Weights of a small GPT-style language model, trained from scratch on English Wikipedia.
Architecture: rotary positions, untied embeddings.
Training: a variant of Muon for these matrices, 564M tokens, 7891 steps.
Each number is 128 + 24 x the weight over its row's rms, rounded and kept within 0 to 255. Layers, rows and columns count from 0. Numbers have three digits each. The size before them is the row's rms in percent of the matrix's.

# layer 9 MLP down, 224x896, rms 0.0553, rows 0-213, columns 64-127
099:127148055147103134151113110143114108118146131138101087130080125158143092120136123121137115169123104103142163140143126146123153114103115146151152146106155201107151126173143103139119124142117138
103:120096101113139099104131110138122138094136133135158160138105100103115114130157064139121098144139125122127073150111126094145129162136117172103077103143143150159165143140146119139107161132140127
100:118105113102127134131162110138134120145164128153149117146125102097096133117147180156109134093122119110125121129088125148112171112124111137130169120123131140140097126141118142090120158097140075
098:178155094111105140128148111133125155118166102138117126099056138148126091110130090128140150112131136115170116139158133136154115168133132137121112113096110153123116100150122123103145148136105162
102:123125106120096141112158140145148169124127126154203119113113115114134105109162170147072148136144171145121098108125133109107132108114099116128151145141128154138157133131119115134125143142114115
099:146101147143155144139091111117161108166115080181095112105107166075088123142108127121119112119088060104113104121144133109130164140131087123070130129117094119126169150141159117120148138123157147
095:123119133145150149166142145133133112126139126080149175146116096111141128137082138133125101134113132140136142168134117121102143144193114117154159104104136165108107118143142112128134174127119168
096:084152102152163110114164088144153110142091150107127125109107091108132102129120107147151137140158124125070117110171178150136139142164120153132100118151115197118157151152088101095090088131133096
100:133115150115146115131157133091160093159115126119141089157148087114146140154118168123128149110136093144127127106158147065149135104136119134108103152103128168140130116138152106138141097129161148
098:098111144115137087125149156140170163123125129113098095161133113147100124136128101174127141140151114108147166074156091174116133118153134100086103120160130089144171116181128139115101149101120132
100:114142158139154101146144138110114179141145165101084146135137131124135150116127130131138142119163110146157137148093107146144114162142100140139113128108092097093145133108176194127208134155105113
102:133109086135124110118120163086149120162166092128143091121133143087132143144107143130126092104115143124089097145118111090116146104093162129121178151114120108116157160118123091164108128074147129
097:127129157171115105120102108106151145184107131158107118124104117101108157144128133125105108109151095144137140149127107109148119124102150138146082167119111169104151121165092124115130134127151162
109:142158124158083107151105093118118112135116154125117115102161115182130079138119121139115115116103152119114096141092114157085154139146130098129171111139150136073165122111112135146142123127099076
106:093154138156153126118128116119096213099091148128120085137112159143121093155120154137142121087099084117099138133121129140135156150149121097107118149085143074129137096100159151145112107160158150
095:140144103172154127163097108145148112147147155125092138153118109142157108142125125141150127133136102086110098156113141144139180134152102136104122118141121109115149156121120126057138149125153155
099:100157128137163150130175147179128091158123113169134176153174120167102116119157094115121091156111109165104151109093112159158119132141160144154110105149121116156139125131115122150099143103098172
105:136118108122145147118104136128155133130146160165117141086114130135161119126150107174127139176145118127096120105181120112124152116117101139118112118140134160140176141139146116108132141123125130
108:135100155127125136079092120135128167123122149116075119112103129147128143110092158184152160131124095163149153115095082131137147128169144130115120131128133114136131120227111140128134122187129146
102:140147192120139141130144115152121137155123111156140124161105109119142164164175137135134092105140087110095115118131112112131153099140143124141114112113132139141085102104113115110124114146149136
110:141104136136048121117143158140116114162142117119106140139133160101113125135075121108122108126142154125153097142124144102129109107166163150090109084095097134128143108167108115124144110111149134
094:173142106162062162167169140134131127100159112095154141124134128085131159111110119107085142158129109116127134092148082138113124141102137150136128119103130113149153116157126108123152148115156114
102:131135115122150104146114140110126150141101114073117170168093130103150105135172130113141144157139142134107091160127099123105098180119124149160157138114108130108091110132137122146118133066101152
100:133116117169103135120135136159135158121102112136207149153136147149130086092152138153099146113120098133139179106075111113125166115090119096075114121139128141141117092131135126114158142098139102
099:152144140113156140103138213114137116136137138126121123175118136113125153106151194154099096092136173130151142136088127113123163117143075145133113091104161137086098094135150121082124136099146142
102:111107095179128132105124126113126088161129107118144122113122147116159166141068150165121130149123156106168097172141176103123091121124131116152136131143125168116168149155128103144107123161120123
104:106115140095148138146110155177128167153150156116097135138123119169096108110121180147107145118109116107150154145130094163109143165135167102104171125128140096113121124091154143137148157121124113
093:147124115089165131135112062121164161141120097136170120114170154125088144158163148113118136133097152164182117087147134127122106137099131122116105116131135136088092124168127103133111098180108154
106:151140113063092115124137129154144114101113119121090139106109137066125149111093130140153128112109115082134162146130146118107119127089096096129139133173121122088120099182111149155117137089077086
107:116175100140150120107111134131120173158130118130118112130122074160159121170128146111112111139109094117122106135129141128136117101165167116139107148110145125189121092096093128143093144182134133
102:149128126140116097131150114095048112143139117091121136139136115120140145107140126123145122147132134109097171130106152117106090128134208128144155077096150111139084095130128108140103170117121093
091:139156154130132130120116138142158130160123144094113127144129105154112081132151146154127153142106124149130171155129138140132135160147129124068137145128135138114125154117154140147096113136134155
096:160138159119080153148163114062148152150097153156128138122100112139132135126143125141119149094147103152140153116108117162139173120128143118116110128114108124152166111133161175098124100117144144
093:142165137151069124141116151114134097141111128098114079139085152152112089143108160134133130095134171101107108111145141163108160157136139109156140107073107143076108139128135124154169118132104131
099:112092137081137096087150122100139134116106131117104146120069120091149132168089140108128118130132140129115104109099190153096098156139078123143171125118146090148107131138148162140138154187133124
099:087112146113115139105089166115091148115116111140147134124130130095136122157136120093112135108108115142150117126094097181122122128127155120165126157074152142110129097133127131119109118128119076
099:143145167146102122127128135100109123117126087129102117134123150152155135154109098084151185143154127112118137128128143139131140118101124118132150132100163133068107087157106118109116124128142096
095:109123170106134109154113124160169136138137081166147142111144180132096117146141126138102094170141119171097170121115092102123105112118136144133136183146146110128194119154117115140143100168119152
096:154144143148117152165135133148144129125101094128182125137148134152129170158098127153127140140110112133140138090150137101129158127129141109113109143086133152128156155103113108138089132148080144
100:152108072145095125133151155105148154148135119126122140158142121161130151122120145147117142097155124112109105092124123092158133163168126106097109150119126133136101134191179136147124106145154127
098:116164123094155095139120166137140123095130105124127141133152115111120162145088133132126133098137122177145083091101104119086138135138126130104156131142124163173136158100104149146148128107112117
106:113135192120104118135099127108165100095147121153139098148118134141139144137133139106134094120124109145133155117140128116179127094159123159134087135073089129096127164132125094095129117101134145
097:167136177115109140096122121124150129142136152076102119149114139168144084121164104121107127148147119164108137140112151136118110093118121138124088121081141132121139125144128136125139142086134094
103:152140116116056133103173104121096144151134146126094113147081108092161078144117101097119162148127161100137134135128106120150128106066138141127132090139140117106150136099126151115079128140125107
097:124135051170138096101167159142106127135123149134097096126143142116089114159132122107115098116139146175117169098135103126091140164143144125125147142094190145119119135144129102139118150085146115
107:175088172080165121126098092106147116112130139117207170154121116154130133125135147179121108110105106119135104118126154131162124107141119159163119146100151136140095114123162097085159126109133138
105:162115104186165132121131132104120142098166108104115129107113111146113132134123117132107158165140160120139155105161113070136152121130156127147093110125159163130169123123101157133116114085162152
098:183108142141079174111175168159157126111094101108144152096132143157116141151142121136115187163101117110084148115104163116122145145128140147137119086153127082151161122102138124143123150095121085
101:089119165158140091169114130132095151153133123143140169131105073099114117154176120094133108110119153142147128115122132133158079107160144136131110146134148142144118142116138080173159149139122131
105:093162132095111150135148160100103107135112124122134129103120129122193086134121140116109119099135130147129122093130122172117136146186125131115129132142126127140073085143115175124061158133084118
096:096101126135170129128110101135126116142132122137140161129139118095111118129108157132138121116159119135136104156116118136125178127108142171135111156100176102106127086153116120099133154165150115
103:140138112140132129114120130099144118120110105132145143138132088105128150119180120117168156074120123105127083164174085133131147124157116152089123078085138115098175118102166125136138124092139141
100:100131147107133163097131133178128148103119171128106143171131132163110156116108165102114142143121131118113130144138137109160148129125110165141105150099150154119089143083116138107118112095137126
098:140131122172144180124126145121120147139122159134085110136120127142165101138180108100159149124128152137093152146131127172128135078081121121122133112110092133092104159120104147103112127142105127
098:096145149151109133113127165091117159134135122140133124113133124119124158117163100117104130086112142107144104149157113132108085128145152099103156115157145118144120137120133129141132168151141124
106:091124171107136122153131159108147111129109151139096108129087115112167147097118178105110130123141123088120140146154171109092124135101112157156121150145108068108080093096126137162148151109099131
098:121127124123120200101077077106131117110173151116144116118163103163099118120124096147133132137115125162131131108103119126146121156128131129138120146104122094152073086095128134117155115100117114
098:146139160134079152144115128145112121145104133136115123130126145127123122151099155135118111132126101135076139112112156130155152177150105113135135136150146168159146117119095114146120121131131107
099:103116124140105128119153082102096102128193147146095119158101124126134116145120153156125094135103102133130109132160151131138128115127123131127108124054140128126112108140162095147152119135153122
103:106149121136118166109141123135138163155156094172129121108108159136148127173120107143161128163114098159156144105090069087126155147087104107135140159139111170174121156097135143092139113121144136
106:117105135116101132109129119118119132125138164158137152156183143125109092091141118155095111159105162106109110125145116161109121138119134127124125101160122136110143151120137158148142092134095088
095:130139153148138139152129101126115148135108132133114131124169156146129128167101130189095102146135100089161140129128115129132140086110146110136165116158134091148143123107182130125147167109112139
099:095128127133134105131149111147118146126092139113122146098167105170147122138148131096142135100150126123124107117149162110140115125152115142131126095076128121120123142107127111112146133162121161
098:120110098089157142110097101188168112135109109191114101119098112076126163124144141123096121147108095147164137109143163115133133105087106105135134108160090149113126132139085156080083086133115137
100:118111135142108140099137144129130153099099147109128158132155072136092169150131144149135143116110099110148121113165133151151174136119150139109080127117133137152146110112156173121143119141170141
101:141122152152098120147133146178120163122157110124091123117152103078137100137083142140126175146161121145119103086098122141153151155144146166120124111093140158106153103175135131130160146137163093
095:138103127113176112150088097122132121095117106127093183120164178155150121175102183114157113115132111107112138134128120124141154114114080180088099163109108125129117131140108125126144117110144133
100:142118143129115162166144171080093136115155119118138165108114118106152120099136080120147100146176170164140092142152108131130172109180152139130144145121110081128114110145141146124098143114176144
099:163125132148145123144163109103085157090140150154123128098129131090142121107131127089106111116160113129098168158119114118106101140123126103169130148167114140153125126127113118132158127117137117
100:121132056127150085144073114171093106150130110158145173079094152175122119142149075161152110147149114125108130153122144109108127137145051104154120118124102140091157125111091061111153144104133159
095:133148168103194129132122128155141098113138130108112121086141118126157110168140123110091130139145068151160103181163159160126084145113082134120105167125113137147160114080153125134121103127144134
099:137134122108174117102116129125108147136121112124107127137070151131137122116114156098149097130125133129092152116115126191127113098135107131120135128112119154117136103128121137153157091110117163
099:118162129126142188144116121132118168064124162121110113103116170175173149145136112065155108137141137145101139182125155125160117127132097089113130134161127093148140102107097164110111145125155117
105:091123154128113135131124145171121117147175160126142149167129144142104143142121161126150148137119124115201171120122137166117099108131118108123095079105116103122126089158113137155143139101121143
099:143118100108088153082158137108131144150117159139149112170127114080119112119127131173108108138141142154102089112160179091142109111135179145120121148151151132121111163135130126173151120139152127
098:168141140143119146124121141115133148139114119146137129130149160074129088111114120140096120165120070087128134135156096132146148129112087129156149125092109177143087154095100112137080132126109126
096:142161104114121163098108166120135141117111140126179089129121158142122151085106077132097129126138088172153128112125152126122142151147153162134136122144118106128133120121096099151078129093141148
097:101132126142105164146128123086154144080112125106121144197097138136153117118102094131108133133106139144151099099097124146150141138100116099140121115143087110092118133200102151096104121119144143
092:132182148128130085116124153099118111064134137101118142156151110108126153130124135148128150126092164145143109130153132116104129159121172148118151099099130134189128090120139104183166081141107106
094:131176107128086117121111081110143137116118146097177103107156113114131124121128104144164071149124087129106105156128094130092144118119146130113175116127108122166077092159127142135147082121156114
099:143119115158123158117132113069148166105130144144159131148143125098099111093141099121114096131140183122144059133096144120138171154097119100132139161140167119138101131129140126125087151091111121
101:115126131139124109125105170168176111156157141129138176147120154099118126141123177124170125099119152103119128096115138136135133100161135106114125109148098137128158145105114102139150105165150120
102:131069182129125147114148147073131149105120129148145145144150128132146153140130130132132132119149109155111081125156173126131154135127146098100115128102111103133099156126123112100119097132159158
099:135157112125095109147113128135107105129141133138150129108128106086107177145116158140147163079159132121132123131116119128153150103105106079108092169117138048151126117123122111130125096111124086
103:103130107119120175150164147117132112135111153120081129125108142091140124149101128167122150139132116143163124117154105130112137165156125154166153118104166158141144130123132100179104108158088159
097:114128137079127142124131085155120183116109160147136119161088134156114100126134134127130165166105136130148176123102126112146125100102109122129115126079126133148137128112139142141163136141136112
093:117135139163122138144130121115142125118137136107133181136156177144119164112164128128106166107128084143128173141127156135092073167143154092135173108152123147142141128123115181131115118090116138
099:122149136150138144157103106128096178144119116131117077185128150131102108101132138138124109123131138135142085144181129112139120153141106123147161120086098146103129139148136136113092101118095121
098:160201128111150157094201153122142145118103114095075132119104091160182117129122125116122099086112109153112143115096120125083113153127124165092147121151095162109138118138124152129133086158091125
101:142173079137160090114146122129123160115120113134116143128113104116100147178127106120101104128165162119184102138088120113146113105102086148147135130112112134082171145146138139138131081142140158
097:122132136140168109121152142176134102117130147151181145140140150117105099143123139159092146128108151117114078122129131150144142159129112108152125130111142089140160127130132092103133136108089102
102:129102130158132122110161094136109141119164127102097123102171113140088130167129114121090114102095126155092152135124148142128148080096118115102155127175157166116097135128110153139155139122087139
098:076160161099159134136118101120132146143100096147139109103101174125120129124110117138115137115131074149128086091159105143161120166142112169128128161085091135139164120090120130109127104088111159
102:123122136104115139088141116122120117130112136119161134123155105096089157173139106132112104157160115132138135120151127145137114096127144128099131124139106158131138203128125110117105129108150115
101:153151129112116112148132150140118117070167096104166151157136130112126137163150125159131159108113164127132133118144119115124108147133154156098114122156178141123125167155095099110131094138151156
096:143140121136154096178098101119147132143155121132107144075148093148121070158151144137144142115160182157201146183145131100111065155109130093115140107151117125156120141088126134111161141104128104
106:161091146150115124128112139106165149126156124133115166166096111138143134107141125148096156132122115106117117091102099171154108082166141146171127143122148148066125083152111142155074107181133141
100:141125122059167139120145136104122118084085157093109100082136148109082143162108102125124138143122165157131151148112129158096097121092100137139135117074140070122080136156132149095140105140177159
103:159145104108100136096144100140148081172116154169111103155109127140112165145108158096138112130143119130146091126130128162133135083141120150168111167108133110145152147115140108142117111113124113
100:137131123118180089122110131115128127173106149167101136094163116129082147125123162096124111109153112188117107131149153136159173144176117132143119156103107086112138140159173128104147142140138153
101:108154103083124142185087173124142114162155134117101135100123118079128148163126124139139119104117127121155111106155153185116164103134093119107110155121141110111075144146119145125129151131148117
098:062101117111187081129101108127153124092133117123110095090120151087137088121109142132124157128132142173092112096165148121141123130126132121111118089152133141122134142155165123141151121135140110
100:131121133110127112107114107129095159195125127123159085125143125119159142134131131126102134140117133137078146139100144129133117136142115147124116131119113138111129116132140126129127146120129138
101:136104120127146131125177131108107177110150118147132145115141145118146127140130184154086130141159126110168093130117107136143131103100091105140122149119130083107080122172103139066115156079162151
100:126154125144103053144159143130111134137147121157149100123108102084110153136131103144072122121128149113148095102133150160127120122164117159127134180086103110167153142143119127122117117106129143
102:103140148136115149130110080148117125144107130148114081107112162138105130085121148115116171143110151101138143136176118135144123161141143144138124149122135123108082081130116164175151123132107115
091:104131154136108154142129126098094097155140163142104088159140127103115173130132146070139113135121152133108122158094125102125110136115167096137107103135147137143125141141140109123172150166127127
104:146108156170141143155130152109139111185149089095097170143099143140128130132147136154159074110142122134132138096116072095148152111080100148117097136158120123125066142080102152133121117134147168
101:126134163104129149125149147164144162137138116102101152133125139146159096130115141146104101178105092128131133066135162101109114084123140135089115124165132125132155075158111093163116112120110118
101:148128128134149118160159115123163123106158168147122147086104089132148109124170117135137163106105125121132149126136107129155130175143135149128111112152147139127106150126137143115134137110102132
099:155101136106124148135116144119093096141117122110125177164150069117143133125106139104151121150123140108088106158119134115146156156153144136101110111101117064140115158129125145109107120092117148
101:134129140105101140089119061151133092128132052109102137128116126127102139153124170081105095113137133126126095147165171123123120142117128157139121105121101114120150132080156122117160112172090107
099:121125167127133113125112118131111147138113105122068160140117121098149121101143134167119122105188143126143110157147114146112145157111101093169124116101157084174142084123145107119122126096102159
099:110171127136129165132125120121127146126156142107125131122144108148117104144123141137146082150099132087108130119165159160151116167179102143181129064095091118112128161142139127089102139144112107
098:111148132146137128131120153114096139159148152111101106105097138123181125131138103141125128131147097092142155134123098135100141111140133140156177138115116132098102137114175153147164151124124134
101:139149109156079137149169108176123099169129138140128155129149146118140104088141156163093106113118161115143164113150137108120122101173115084146157104136138127170147113147160147118105128117111098
104:106147128139115131116124084128126092112136139119094146141091111123121138083136167123125118102137132126089115101128124122124120119152164108135143132099155132107221151108115131128109119117143090
100:104109123131152092120143125124175108114159133129089155179126104183095103155143130147137133083140169116147169129127129122145108124163173146121114136118163156112100169132121136154100135145121134
099:164132128144149150159165122105116155159170154128080053100157108176107110172124134132127037108134121110105141113132140152082151138120153127161149139145145083147127130142164143110172152117121123
097:133161104117115147116117108150113182127143077121171130138125140133124136095139125105099122091132167122136133050084080148140144123171155117076135157114133167103148149169164154124088169108116143
107:150131100107117140124155157117158159134127135127143075117142135153158119162151141126098108093132080121124131115138112125091156152090096130138136131089137125123162137152098113156114099122108111
095:145142107126157136168178118148153177125112083133127157137121140151129131130136096134139143061162132140163100125126074142109112146116101086131139101129109118110134177145105143166125105133117072
100:146176143099140128114124134138110124136098170131135121079139115170161140123136124111147111107106140141130097059158107091113087174124123166134166143159152184146126124115155134122165134127133133
093:108175101154110133117160115128135144155108148114129147102152129115142131175104127118168091153144151117198122114104131145123108147192129157113131143141172095122186129146152113130116102092113108
100:136146110127126162116106066118144119119092132130125102124131127137122154137092115102138127090161142111151165135170105124103111120154096134157120117112103136137144126141152122118149067096141120
101:151103071086150125128137122104128121144089111137130069111139132115136159127153091147117154157144157134138119137142107124101151136115169116102120178096136070143095153057113123098178143152131091
104:110125157141085116117142114146110107110132159093149114122117148155137072203137127129178135099147097131134134124130136123140094162158123133148117162098135135101125163161129196099132158108158132
095:156098147118123144142116114133135151114113107094134147105144130074118121144052134162135120129110118122157116150164107146103130151158115119134145160126151111115084103136162168120183129106084119
094:150126115113093144107112102099125123107124116113126160119127130102183150132127125113133115134128130140119122127126130153140121119107135081154131169164111104107100142120137135128129149143102122
098:110153113136148123157101123120103117047120121118160168116119139124087094143129110131097092136094118145132144066126156125124114138119141117117125131162135130143157181135161115112119155116114134
098:118103101128070130133136118111128132087104157098152120166117155085090150119138125106138105165117115159104130197131140140124130097102125151095130156106119149105098128080105108157129137162102098
101:135115089131119103186136133158160102120155140093157119165109152106065105111118089142064176173106152140124092134123135126134130132133090086079151084111140150100139153128135085118142095144121121
097:141126111050117144142125151185114112096089122152120135115129104158114102132113138114151104119145155144177111072124151139172160171182107148126087112120143106120163113123125096113145129123140087
102:128148136105103114136167118137088125104125155129145072121132112105108134144131147106103129136123121123140194086106137096111082141098135143128154124163203134139145147132105115124173120101119116
096:146155134140207116188107107108134150121091127139123078064105121166100117131160116211151099139122125102135096109134129116143115082127123131149112139138118117141101123125141121100146139161154116
098:130128156102137086101134118150163143092142171141113118131157109147109085085116130073106117090102138101143136150121131081099171111140150093134148113115112108132131144138110133114160179143149114
101:118156105129085163148100132134184139134111132087071138092071101158132133139161098151149162164143111148102120145148128121126141120149124091147124142172118134093155117203141170122145124165112082
101:177119095087147127135120153165102145167108149167120119142165132149147130123115143120139129122130069109169170147132144126147158165163111117121097138128169134122128116115109141123146145142107107
100:144163121105140090137132126134108137163092118111112125148136115115107175142135116103101139180130140116174110146089178140118143122158140152153117099117112113118161142153067111093110108132107134
096:188123152180116115152134170151121164125115114135159102148101141113098127133159139141135111115134147061159138140105101075153145125120137110095108085097089131078125161114154137086131127144148117
093:098121130095160114107130121150111118064118106106134109111134080126078088146127135161181090108166137083111068143128124116140118111143115155100110162156115133197130180081127140117114151142139138
100:120119134120175120142110124154071139089130123092154112129167134111115153175171122107133086103126096145090129114129129087140122145153184149126124097132174138145129120084094110119191119134171139
107:161158078114157122114106130144102112130122138105127151113125125137139166134169105135105119106168099079153080127109096069132126089113110146114117158172076162128121106142105136102118120097185112
094:147131149139162103088122121169133144161090111084138171120146125103133153137111154125131157127116089152152166132114131111171137092101113127146141099142176159128120126098111135161151077132105132
098:140117107100093106126147133144124097098069164139093124126108128152126134151117120133135065148145106104142108150146141106105187088152132123100122105131126121131147109134143094108077124117115116
102:109126121109128118134151086119084075108102113092126117125144107115146137100147150119103084115155135125107116162148176117146145146138173127178111170107119091158128120153137101106103106126116149
107:134143124126113119149167141145113092098087133108160113158090157146133100144132151158115117093145115121129164138104107128108115083139149102128157145105150137108134104143111138137119104123098115
098:105106114130137113158165099143163131143143128109149160160127122115160114128141109118144107111106085102121107180137112150137151177119122112125179102090128123075133117096147152137097118097159131
099:144110116128175149134111167098124128172140160132126113145118128108166106131095134120126130091119155100117152133093130128091134152135139102131121151136127119131120129126115106109153167113154157
099:139123101132112120189180138121110122106136102116143167091155124123098101148109135064109118139136140109101193120161131114111093119099144142156131138099161160092107137182170110179134174116131131
100:056131119121153093120071141129115161167148136097085175140109133137111147131133201136131137142146155122148148115118158138156079106140144151118087103091152121100110158129098152136116117097123138
103:121122117117097130127126166094145167130140114122100082150166131127122135112166124139181114149110160127125141092131133084145160131114118162114151124110137149140129133148131123175121156108138161
104:100117113070153147144128131113117114141092113120128151114106124098158131116132106121108141095116085092077078124115117148098098146157120112120139139097057132124144127133084113095135121174138117
105:136096158126140107154130144108131115139136147150170147119133159121150134187127134116159166132152099105128109145160142134141093121127120132085123163172095107065147111148130140118151115129159109
101:095097135119175103116093164095103115100126121076125122161155130134083151124051183134171122166114115113095150163120146129160118134121129117110105143161159108156102093156125173140087115116157139
108:115092131100087107138175103093144099133119141151103068131137147094109124103140131129140138112133112099124124173163098120149125130099116117147125147147128137130103109125135119105100164121123095
102:115137137164166088156127123171109132135155142135094158102144111139163147107115131141153159166181108139138122161140125133132141135127111178154089115127195128131140103144087125117181158093146135
105:095125089148133094147112162150141116138131121142127129137183122140116122108175117139128137156131156091136164119136142125131114118126128115112153146165120176163173125135148071112124147135106151
102:129115122139191112103120124119148150172169156130122164134132149149142092123136110107116147129112128108144135095100146102151126156146103163169118109104162127128132080171122091162159093172154114
103:128125123112107118118134112180104147112113132135116142133103167140143124171126136113098102125151109122106119114133134081107112094119124107143136097131119136116134159094138143130103135175117086
108:107100148140125159104115114163127168111140146111152142135118131153110101137129168117145117130123116150102114148117111121155106110119100114090094086147144108188153116125154128160146079105132168
098:157106144140103109080150110128154121144093150124132115141146106105132152135115124176120123116080108146158105078086131095135085094118156121164123101113140146133132144120134112113169132115163135
101:120128114135054130136122106092121124182147163135128133125127099104139130171105161118125096123103131121109137162089175093156125130117127092148093123121096149127142154147135107139095127088115153
098:125113144114151173124087136043154170148106153123125132123110130125108130093105126137113105092137111107112137093107147110109150149107097094131094141147120123164119136118085115140115124084117137
097:107115185127114128126161159128148139109129154150132148137128104147136151083165104091133123109186153118111139139168117156137161129126106077141126099208110129153102120130128114141142140168149172
100:160138097115150164081135131119110109141098058100124144154104133166119108137124171093163106112106173126171158125136130136113150151093124101138144136131127105097152101130182134129131129106119102
100:142115083143089161144124162114143131114173149125156095119130106114135160146162166082117086121176135129136115114154153091151140120139117142146133121146116115150087121135073077137145139137108143
094:147127130147101113117145110120118173119146157165111126101143137161095120121107137178115140091119129148143113074168127134119096143101132124151115102147141130118134068158173129136104133129130142
096:111153129155103147109140198122093138152147108147146143121101137141111128130119188108134135121159172117125121121130184101133147106147099173130127131108153090128169152129122106113128160126143109
096:154137110124121157146149118125123146136089145152074075128105124131124180169160214137102157126161107122090120119150114136110127149146153102116121160141148110117144107098183112144129146131138133
096:096133117115131095147142136079097112148126129144141127163170122133156113122136101138145149137108155113100153195121137088139132125120104137140151083138123143138211165129142104131138153145120170
113:098129154109091165132165085115120151132112168146075106123135125134138120122147136129117084155125118110107129126117137115089145133124122125141135142130109091134081146120121103144147128126122098
108:148161122128088164114131146108156146116149086120177158130137152125153119148134117103132146128123138144107114150183085120075096125131104122164194071142125143158109139103098124139138104113145129
099:132107134121178114110101108111122106143164116118093155092110154080136148134122112089148100099134111137119119083157172124150148173145131117165099148173161138123114100159116141129106153122119150
100:134171119103108091127127154125098170106124150115095173136079151112126140104124137124140153136169157144130140125123104084143144127100133128103095090149137118117077092190154153166194087152116123
121:119125123124101107124118173096118089137128172146157118122143136142141119112146128105181135135119130117051100107106133124107174122120128145115127127098111114189105130138121156116090154149132105
099:153126103109062140105151146103146128125134106148108109109119099105149126102084141123116149150128128160129113117112108123126130116105146104129129140156116106137110145157109098125158102113119145
100:120138138131095109143150132155165116058125131109136124114094138117103158159143106160136146115146164133173138114128111071161124118120122162104110119107113147107126113141110095080187111129098119
104:116137141091128149096127106115119159173132185111147135085146098117100130123154094172118160102113147113121103131083150119150117146140132099095054101138098112127114121105126105088111095140134103
099:131126111177116113150104145132123086177165088132158155175116081140149109116144168156151155164143200113129156126158129173169109159150145142120113119124136108134177126142109134144111125143173122
099:115145116101110128136089162123119103151079136134119159118141115141126070129110133093138173144111156132131140126124162099142099153104124128097151118140128152157113139164149110151125115141126121
098:139107139181094139094140142130138152163179061113102101104099128085165120095154171146110144114144095079139150137134161149131093118093093109126147135116102141140111120063110152114124167134142152
102:134119129175089089076168127111125086150103140111148120119171123116123119124133092119136144170154118155074081113118155145162143124137138114172105134112086165103135139147097078147130089134105138
103:104106121093104116139153097137118095086132128106122124130164121139116124134102093132118103152147132157091117174112104129077085161166127148139207134142151149117106137099151161156127127117125101
106:162157119134123101085086096160106141156090127145140160156123105165133147120128132153126139101138135140147128149147120154159153128183170154118142092110133151137124127152113145098126147116144100
100:124109107057167161108128143127145119123128159142136100157092136146109160113073150115126118165121115117135136120123193127150134129130111103119100128146139142141136124109154094095120093148126175
102:157128140092082120120130096120098090161146124101129148119144144115137125102096111135114129115131147127180152126084155176144123146080122175148127112172103166117101137137098103117173114142140152
098:120104130132101104103154118150132147147121187120165128167102175113092137151128099100144117065107136113092095105129114132094118139163144121133141126114111173096141165162113105138110112136110099
101:156147135100156113156123113155116170076160115143091153072156095146109110137110125119133127125153146107130146142110143080114120101150084194078136121159164134177155108139113143136133108103120155
114:143149105112107121116123111107115132087134121111131134154103130097154131112092155107099120134100186119162144138147101115143103141117122108142141138164123161073144105095102142159182086111124091
101:126139101137117093160133197150135128118117150148150113128126129135116097145157099137111154114162170057148179145149119133149182137090089122110104155144092098093148135133155106131104125155126102
101:107144143135183160160098109152108105119153143141127124150148081152124125131127138151137116137116120108096104128138144160083140180151130150131132175118130120167123095124111154089122122114107100
098:089147137128143094124134158169114181104108132132150144113153145162143112138109149121103128101143122137144141091127127103130125104115117125120146142117110135147150113182102143123127168149105142
099:145158084151112138156120141103112143145102109116119118124145111112077105100121117087103145186095126141163166119126149116101088138104117137104128136129165129156110153101129114141119101115114145
096:106132170113104132179113162123138091172147150133102128160129156112154139096130116117118161115120105157173174140143177097179119155121128156152148098120114169150104124101139155130173133149136122
097:121137151153135123120122122124138176126135093145141150096117137107169109155169099127164141126130111126122140179169149159176119126122112132111108088114090114118122128145100150099102173149121135
093:143072167149104094102124153074118092173132165143133093133100119112137134115142068137165118127101089120150125151098151123166136155062135076130107171144085128107121176121099109107112099148151143
100:180122110124155142122134124110131122127103146164128193116162124137111124122083117125120115144142153084139077093146078135106115120172149111169150137119111133087105103141128128118129148126085102
098:148073072129135137141138118111147140123176111199122178120162136111165112130109109124141133123119125103142105162156142081150127126129120145101124135075136124105151100151108137101097136127090116
098:114100126147098136155096138107120055105153165158138106132164140102161113093129141103080114146121157116180106107150182105120156180114117118164134143100123131140107127154114155096154121118148140
101:139131083181080162162117156127144128160134126146118086064122126150106150151142119132143144117124103116136106064103086161112126160125147115156137114102131145131174130130161111148082132137121158
097:153105167137143113103118120108139117079112115093129123166127117083145145143149124118149108150123163165143125115182095118161113136127113123161119127135114079118124137165115150146129160102149072
093:104149100135167079108142126111128118130098170166102148135164098126171122119129131101152082130171104115079121141117087154123140163143141124151125106132120153113117118164132117133185113085089139
102:102155134127136128115125135134159139134143138168129109085105145145143104131125123135155101155159129115164128130119130101154137121166130136099119115089148139137129133139123121156088106162177153
102:103141151133132143108133080082161086202144135145108118113142133142092142093136122111136142117095125149110140120097158157099138101116120092121141142095149144123063108105117127122123154132099091
101:158099104106120136091142099114174142129171117148170123133103116142108093136144121134185084106147159110130139094124125137159155111145144141146092098184121130095074157144135137103138142101161157
094:136141115108078108142132190120125137127106083110112158163165149107125128106126135116163126117143108142176119120178096142109167152142179176119166127111104130113142115064121102145130128111107161
099:098159109125149149111175118119091115188121164116117141122145132152124117156113150176129123097096138099104128104108128127109191136150121129148120120144149100063111127142148129126137139099134116
098:133125132132112138157132099175138150101133116142112147129115070151146144134114129166156129119124105120155081100128114137098126162151199132120150146131128088134169104120105168101091154127102155
101:108076096112170140115153108148132167166075137157116135138095181130191164109194119117127135106129128112172132122108147187145111150118128113119128101105161151186112132098150139106116170143110129
093:071141120121126143131120105100135164157142131186124110097105108094111099128144121135172131149128108139069109142146114111156131109142151113132143107155074132117089118161113140106090139174153125
102:121112081102194093143082120113082114134114106137142135100113135130110118112132119166134159136104133112126197101138105177103095173124114096142179133109129163115095150133118164164127114112126124
101:122103146144143111102102134115111134134104134165163160173102147110099151093142125132106104102138108126150129107150116130175159107129133142105096156149096114208140111109121101117140094169133160
097:151137113144104142152116102071143131118106112115149102114121138085113161100188127158131098167146137157142132095100150100105113164132144108144128082163135112137111147139099159094079123129132116